config = dict(
    n_layer=10,
    d_mlp=2048,
    activation='swiglu',
    rope_base=10000.0,
    tie_embeddings=False,
    parallel_block=False,
    init='uniform',
    init_std_o=0.0,
    init_std_up=0.0158,
    lr_head=0.00552,
    batch_tokens=131072,
    steps=9430,
    dataset='wikipedia_en',
)
Each number is 50 + 12 x the weight over the matrix's rms, rounded and kept within 0 to 99. Layers, rows and columns count from 0.

# layer 5 attention key, 1152x768, rms 0.0282, rows 454-487, columns 480-527
47 44 39 32 72 41 73 45 38 46 51 56 58 38 41 54 54 50 66 42 47 65 54 64 33 44 64 55 47 61 61 56 58 57 56 48 58 42 71 48 46 51 46 52 48 51 55 35
50 43 45 31 61 56 41 50 37 47 49 71 44 64 41 64 60 40 49 45 38 58 45 64 48 37 57 44 58 41 50 32 85 50 44 68 58 72 63 48 40 56 69 38 57 56 42 50
40 42 67 47 35 44 45 57 35 53 48 63 56 50 45 56 67 55 48 59 54 69 53 36 47 52 64 48 49 58 59 57 53 51 60 44 45 46 46 58 55 44 36 54 37 47 49 68
49 51 61 51 53 48 48 60 49 56 38 53 34 60 48 57 52 42 52 65 51 58 50 70 38 34 55 65 48 63 40 44 46 57 50 41 40 50 72 54 55 45 44 52 44 41 55 40
60 54 62 55 39 64 50 46 43 42 75 51 42 45 50 60 43 60 31 50 52 25 57 51 47 47 41 50 53 57 51 38 25 44 44 46 73 29 32 59 53 41 39 43 58 72 51 62
48 47 71 51 41 65 49 54 40 62 39 54 58 56 60 48 51 47 52 38 59 43 47 47 52 49 47 22 52 28 40 47 85 52 43 58 60 37 41 41 61 71 51 57 52 51 48 25
60 56 52 55 62 49 49 41 44 45 51 49 43 48 52 35 61 41 53 40 58 63 52 56 70 56 35 40 50 41 54 56 61 59 45 79 40 44 48 54 47 55 43 42 60 53 57 19
46 56 45 24 49 45 58 36 43 57 40 57 45 51 59 41 36 44 57 54 44 59 52 54 67 59 70 45 49 42 67 53 60 41 42 46 50 37 48 43 31 58 45 56 48 43 36 54
53 50 32 46 49 45 66 45 64 60 40 50 57 44 63 42 40 42 53 57 37 54 45 52 41 66 73 47 54 33 48 50 45 48 45 47 56 33 68 57 50 59 49 45 61 59 46 54
38 32 40 47 45 53 53 65 65 60 42 36 48 30 46 59 50 61 50 65 35 53 48 47 57 50 37 62 56 45 59 35 45 48 64 37 57 50 54 63 56 40 62 41 46 47 55 62
54 50 64 58 54 50 25 42 43 39 51 78 62 57 53 31 45 44 48 45 69 64 43 64 55 40 45 55 46 51 52 32 60 60 52 72 36 57 51 47 49 62 42 55 62 53 74 21
56 53 52 50 60 56 70 53 55 52 47 51 51 44 64 54 44 49 57 34 44 56 55 46 68 69 57 28 51 28 58 58 64 40 32 49 34 33 46 50 28 57 33 60 56 51 52 36
53 45 41 50 55 45 62 44 57 49 47 41 39 47 65 63 60 55 47 32 38 54 47 46 51 70 48 32 64 27 50 51 57 32 29 53 38 41 44 48 43 48 29 52 49 61 49 38
35 40 46 50 48 55 43 51 55 70 59 52 31 40 34 70 49 56 54 63 42 46 50 38 41 50 52 51 49 70 43 73 31 38 57 25 65 47 53 57 52 35 58 45 35 25 40 70
48 48 51 53 31 51 51 44 41 67 58 39 42 42 28 60 43 53 52 67 36 51 50 41 35 49 54 55 52 65 53 70 41 49 64 27 61 55 65 70 51 44 60 51 37 31 24 76
46 54 41 53 43 54 41 54 31 43 59 48 54 59 49 40 47 41 52 59 48 40 62 58 52 35 41 68 36 68 51 50 50 53 67 33 59 58 48 57 65 46 68 56 45 46 50 53
55 45 69 45 44 37 52 36 53 47 38 53 45 47 47 58 46 48 52 34 51 67 53 59 39 63 60 45 63 45 52 48 69 44 51 49 34 57 57 32 45 57 47 37 52 58 55 45
37 46 52 51 35 49 43 58 44 60 66 48 54 38 32 54 48 50 48 58 28 58 48 51 39 39 51 52 47 75 48 77 51 62 65 24 64 49 60 48 39 56 60 53 36 22 42 85
63 46 58 51 59 30 53 50 48 31 47 61 54 53 68 54 48 49 47 24 54 64 54 52 31 58 53 35 69 38 55 49 61 45 55 51 39 56 40 29 35 63 34 50 56 61 51 53
42 48 58 52 27 55 29 38 48 67 43 36 35 49 27 60 53 42 61 51 32 49 43 42 41 48 55 50 48 72 55 67 48 47 51 30 56 54 59 60 52 59 66 49 34 37 33 71
42 48 45 44 33 58 46 48 61 73 50 27 43 39 48 38 53 40 52 53 37 20 49 60 39 22 48 64 42 42 43 54 49 42 64 40 48 55 57 66 68 53 76 56 36 45 61 55
42 67 63 61 41 47 44 43 46 46 53 53 70 75 45 43 40 54 49 58 54 72 55 50 63 41 46 61 38 46 40 53 37 66 51 64 33 53 52 45 57 46 52 48 62 50 48 45
47 45 39 38 58 55 56 69 40 36 64 74 31 52 47 82 50 36 46 38 66 42 56 35 46 76 41 44 55 52 23 61 34 34 53 55 48 35 41 39 39 46 32 34 48 34 41 52
64 56 81 50 57 33 55 36 49 41 38 67 73 39 48 19 48 57 54 43 25 80 52 52 43 60 58 38 59 57 61 51 80 61 46 54 29 49 67 58 54 53 49 41 49 61 49 56
69 56 70 57 67 42 50 54 49 41 42 63 54 47 55 61 60 38 45 21 51 58 57 64 48 61 61 44 62 48 59 40 71 42 40 61 44 44 41 35 26 44 40 45 43 51 46 51
52 49 34 38 21 68 43 32 51 82 39 14 49 33 41 26 53 54 53 60 39 40 46 49 32 33 65 58 38 53 41 73 34 51 47 33 62 51 55 83 65 49 71 54 51 31 55 64
50 58 49 50 22 32 44 53 76 36 38 37 31 39 58 41 37 45 53 46 47 20 45 52 43 37 68 68 52 58 59 37 53 50 54 28 55 58 78 60 70 50 70 40 49 56 50 47
49 64 34 54 47 63 44 61 48 53 63 53 58 32 53 34 46 35 45 65 46 45 54 51 40 50 45 54 53 47 82 53 57 44 57 50 60 49 59 50 57 48 57 51 57 50 53 51
54 52 26 40 35 66 42 44 60 68 39 43 50 53 38 36 50 49 67 61 27 46 47 50 49 18 40 50 43 55 61 57 44 59 49 45 59 48 73 84 80 38 66 50 54 60 66 59
39 40 47 52 34 46 43 52 59 52 63 30 56 60 53 53 44 51 47 59 52 35 37 34 45 44 39 41 44 49 50 57 31 61 57 40 50 47 52 63 57 52 46 46 54 40 55 56
55 61 57 50 67 39 50 52 41 36 42 68 52 61 64 56 52 53 34 46 59 66 66 64 48 89 55 39 67 42 47 42 57 35 56 50 30 53 28 47 35 54 35 43 58 51 41 39
56 49 55 42 61 50 45 48 47 45 35 67 61 46 46 52 48 42 53 43 52 73 57 65 52 50 46 46 69 45 56 43 61 47 46 65 34 60 46 43 41 44 54 53 52 52 50 52
33 48 48 41 45 43 45 54 59 52 64 33 38 42 61 49 45 65 49 59 51 33 34 43 50 50 46 42 29 54 44 60 35 48 55 41 61 45 57 57 61 53 50 55 62 42 43 40
50 26 71 44 81 22 45 42 48 27 50 70 41 57 79 51 59 51 39 22 68 60 50 50 49 75 44 25 74 29 36 27 62 31 61 53 45 57 40 42 33 58 19 42 77 57 59 44
# layer 5 attention query, 1152x768, rms 0.0285, rows 455-488, columns 480-527
44 34 59 46 45 31 59 59 65 48 56 65 30 37 40 68 53 55 58 51 47 41 44 57 59 46 47 62 51 40 48 55 52 38 48 29 50 49 38 44 59 45 58 50 45 42 80 60
71 46 47 52 49 50 51 49 53 53 45 53 57 35 50 38 42 32 44 47 59 49 51 51 41 57 37 50 48 51 37 65 54 57 50 55 49 50 34 56 40 50 51 57 43 58 63 64
35 48 43 62 44 55 63 56 31 33 49 53 55 44 44 38 38 48 61 44 40 56 50 51 49 53 44 52 53 60 43 58 45 43 54 47 56 60 57 30 70 46 54 58 52 49 39 33
47 47 48 58 40 46 45 55 46 50 56 57 59 55 57 56 30 51 56 26 86 66 51 47 71 16 68 51 53 45 36 36 44 50 43 32 28 50 45 41 44 46 41 34 60 46 51 48
34 45 28 46 53 44 52 47 46 66 58 45 68 63 45 65 45 37 42 66 44 34 59 29 47 46 34 47 51 54 80 57 52 48 42 28 53 43 71 47 48 50 42 47 41 39 61 61
47 61 46 47 41 60 43 68 53 45 34 54 65 32 47 52 26 47 37 58 62 42 61 32 56 55 44 50 45 44 43 37 59 59 66 45 58 57 65 64 47 52 61 38 35 28 58 50
37 54 38 43 37 44 38 51 70 76 52 50 53 64 39 40 62 63 47 67 40 39 52 33 47 35 65 59 50 58 65 49 49 49 34 53 60 57 69 42 64 40 50 55 45 49 46 57
50 50 45 68 43 50 48 69 52 41 50 61 48 46 32 46 42 58 68 50 43 46 48 41 48 46 41 50 43 54 62 47 75 60 48 57 56 53 67 42 54 62 61 48 34 33 58 52
62 58 70 44 49 27 44 47 62 46 63 47 45 52 52 38 50 49 48 61 54 40 55 55 68 43 75 43 50 59 38 26 40 44 35 52 62 60 51 52 46 43 42 54 53 64 31 77
57 48 58 32 69 66 55 31 45 48 42 53 39 56 72 51 64 41 55 45 62 34 50 59 38 61 63 37 56 46 44 54 25 41 49 48 27 44 34 67 33 44 40 61 59 63 45 27
43 53 58 59 53 57 43 43 34 50 36 55 49 47 64 61 51 50 52 30 69 32 44 39 49 40 47 65 44 45 37 52 61 63 52 43 34 48 55 51 70 59 65 44 53 60 60 29
39 66 64 57 60 49 50 45 35 49 31 52 46 42 41 69 56 53 55 37 75 16 59 49 45 39 45 55 42 39 32 52 67 51 56 42 32 50 50 47 59 62 50 53 48 52 67 23
30 61 43 68 26 35 40 54 60 58 55 51 60 36 52 50 37 52 43 60 46 41 59 41 53 25 44 61 46 53 61 40 60 66 48 47 62 68 65 42 50 49 59 35 38 36 67 54
39 50 50 59 41 30 46 57 48 45 57 51 43 52 49 47 51 52 54 64 45 29 57 44 45 36 41 62 44 47 52 38 76 56 64 42 64 73 52 43 47 54 60 24 44 34 65 56
52 41 48 52 53 39 50 57 72 64 59 53 59 49 50 28 48 42 39 57 37 62 45 73 51 53 54 62 56 62 78 39 43 55 58 40 60 63 51 41 30 50 53 58 49 38 41 74
59 68 50 47 49 65 70 51 34 37 32 58 53 45 59 53 55 66 63 28 66 36 57 49 31 51 47 44 54 45 44 54 47 43 52 51 29 51 45 55 67 57 33 40 56 61 46 33
47 53 52 60 50 58 62 59 40 45 48 54 47 58 61 56 54 53 57 56 52 24 59 45 39 32 38 50 42 32 39 46 57 48 60 51 59 50 50 48 37 51 48 33 33 47 61 48
56 61 45 48 38 67 53 38 49 39 34 53 57 49 47 51 59 45 53 43 62 44 54 46 46 56 51 45 58 55 49 63 49 43 50 45 41 46 44 44 62 51 47 60 54 57 49 26
50 60 55 66 52 42 67 63 36 39 45 44 59 59 55 62 51 68 58 48 50 28 65 49 36 35 48 41 41 47 40 55 67 46 49 65 54 60 57 55 55 57 50 33 26 57 48 35
47 58 78 51 44 49 73 48 63 34 52 36 68 52 38 48 46 72 55 71 53 29 61 56 47 43 44 51 44 54 38 38 60 60 53 59 67 58 37 67 60 46 48 17 45 57 47 73
40 60 60 51 52 63 42 66 44 64 28 50 43 43 46 32 55 45 69 82 59 79 46 53 43 53 45 50 48 29 51 47 51 58 60 55 56 45 51 59 67 43 57 42 52 36 46 82
48 55 50 37 42 71 25 40 67 65 55 35 60 53 42 42 66 25 52 40 35 62 44 36 66 48 51 48 45 42 47 61 53 26 60 39 48 54 58 35 56 44 47 51 49 57 46 49
44 49 27 49 55 33 53 41 25 31 40 58 47 54 80 54 49 60 33 39 64 37 44 57 44 57 60 42 56 72 72 55 37 53 26 50 38 44 60 21 81 44 35 52 89 52 53 54
47 48 44 48 70 72 33 41 60 38 48 42 50 45 66 49 59 52 62 27 44 46 50 48 60 65 60 36 62 51 34 61 46 36 36 41 43 45 41 33 50 52 53 70 55 45 50 32
33 36 50 47 64 46 76 47 37 33 58 57 68 48 55 48 67 78 56 40 55 27 50 55 48 42 61 41 37 59 38 61 41 50 51 72 49 61 59 38 63 53 54 49 46 60 44 35
70 55 41 34 70 43 52 69 70 33 48 38 53 44 58 59 33 52 51 44 56 61 61 52 69 58 52 48 51 23 46 64 66 56 37 61 59 64 44 33 46 42 57 32 43 57 25 52
24 70 36 63 50 50 56 42 59 63 49 81 47 60 58 57 36 60 39 37 58 31 40 51 42 34 47 48 59 48 43 52 78 32 42 47 48 41 45 38 53 46 36 46 46 45 49 38
43 50 48 50 64 36 67 48 52 31 49 46 43 46 64 56 46 67 58 36 62 30 50 55 49 50 61 42 39 48 55 44 42 54 44 62 42 62 61 47 59 50 51 42 55 56 41 43
43 57 52 61 47 58 76 40 44 41 58 51 50 54 44 38 41 60 52 66 50 36 57 55 26 39 43 56 35 52 56 30 55 75 46 48 45 43 58 67 54 50 51 36 35 63 46 56
56 46 40 48 50 58 45 57 49 63 42 51 41 58 36 55 59 41 49 49 36 71 43 43 50 57 29 59 65 53 45 61 54 34 72 45 57 37 38 46 37 60 51 54 49 32 63 53
50 52 55 31 52 44 36 42 59 56 52 59 47 49 54 59 64 38 52 29 47 64 33 50 67 67 49 44 63 54 35 70 53 25 47 58 49 48 48 41 51 49 51 60 83 43 62 41
43 62 53 60 40 53 61 42 40 54 46 45 56 44 40 49 36 69 47 59 66 40 57 49 47 36 47 58 25 52 67 52 52 60 48 45 51 66 68 52 56 46 51 35 38 68 39 65
49 47 44 41 38 69 50 43 57 60 56 42 43 68 34 30 67 46 50 60 39 75 49 25 47 49 33 57 59 53 46 51 49 26 68 43 48 50 43 63 53 53 53 52 55 47 49 54
49 69 61 61 40 50 55 47 44 55 50 52 64 44 55 46 33 62 46 63 68 44 65 57 52 30 48 56 23 55 70 44 50 70 52 54 48 60 59 51 53 50 58 42 34 69 42 62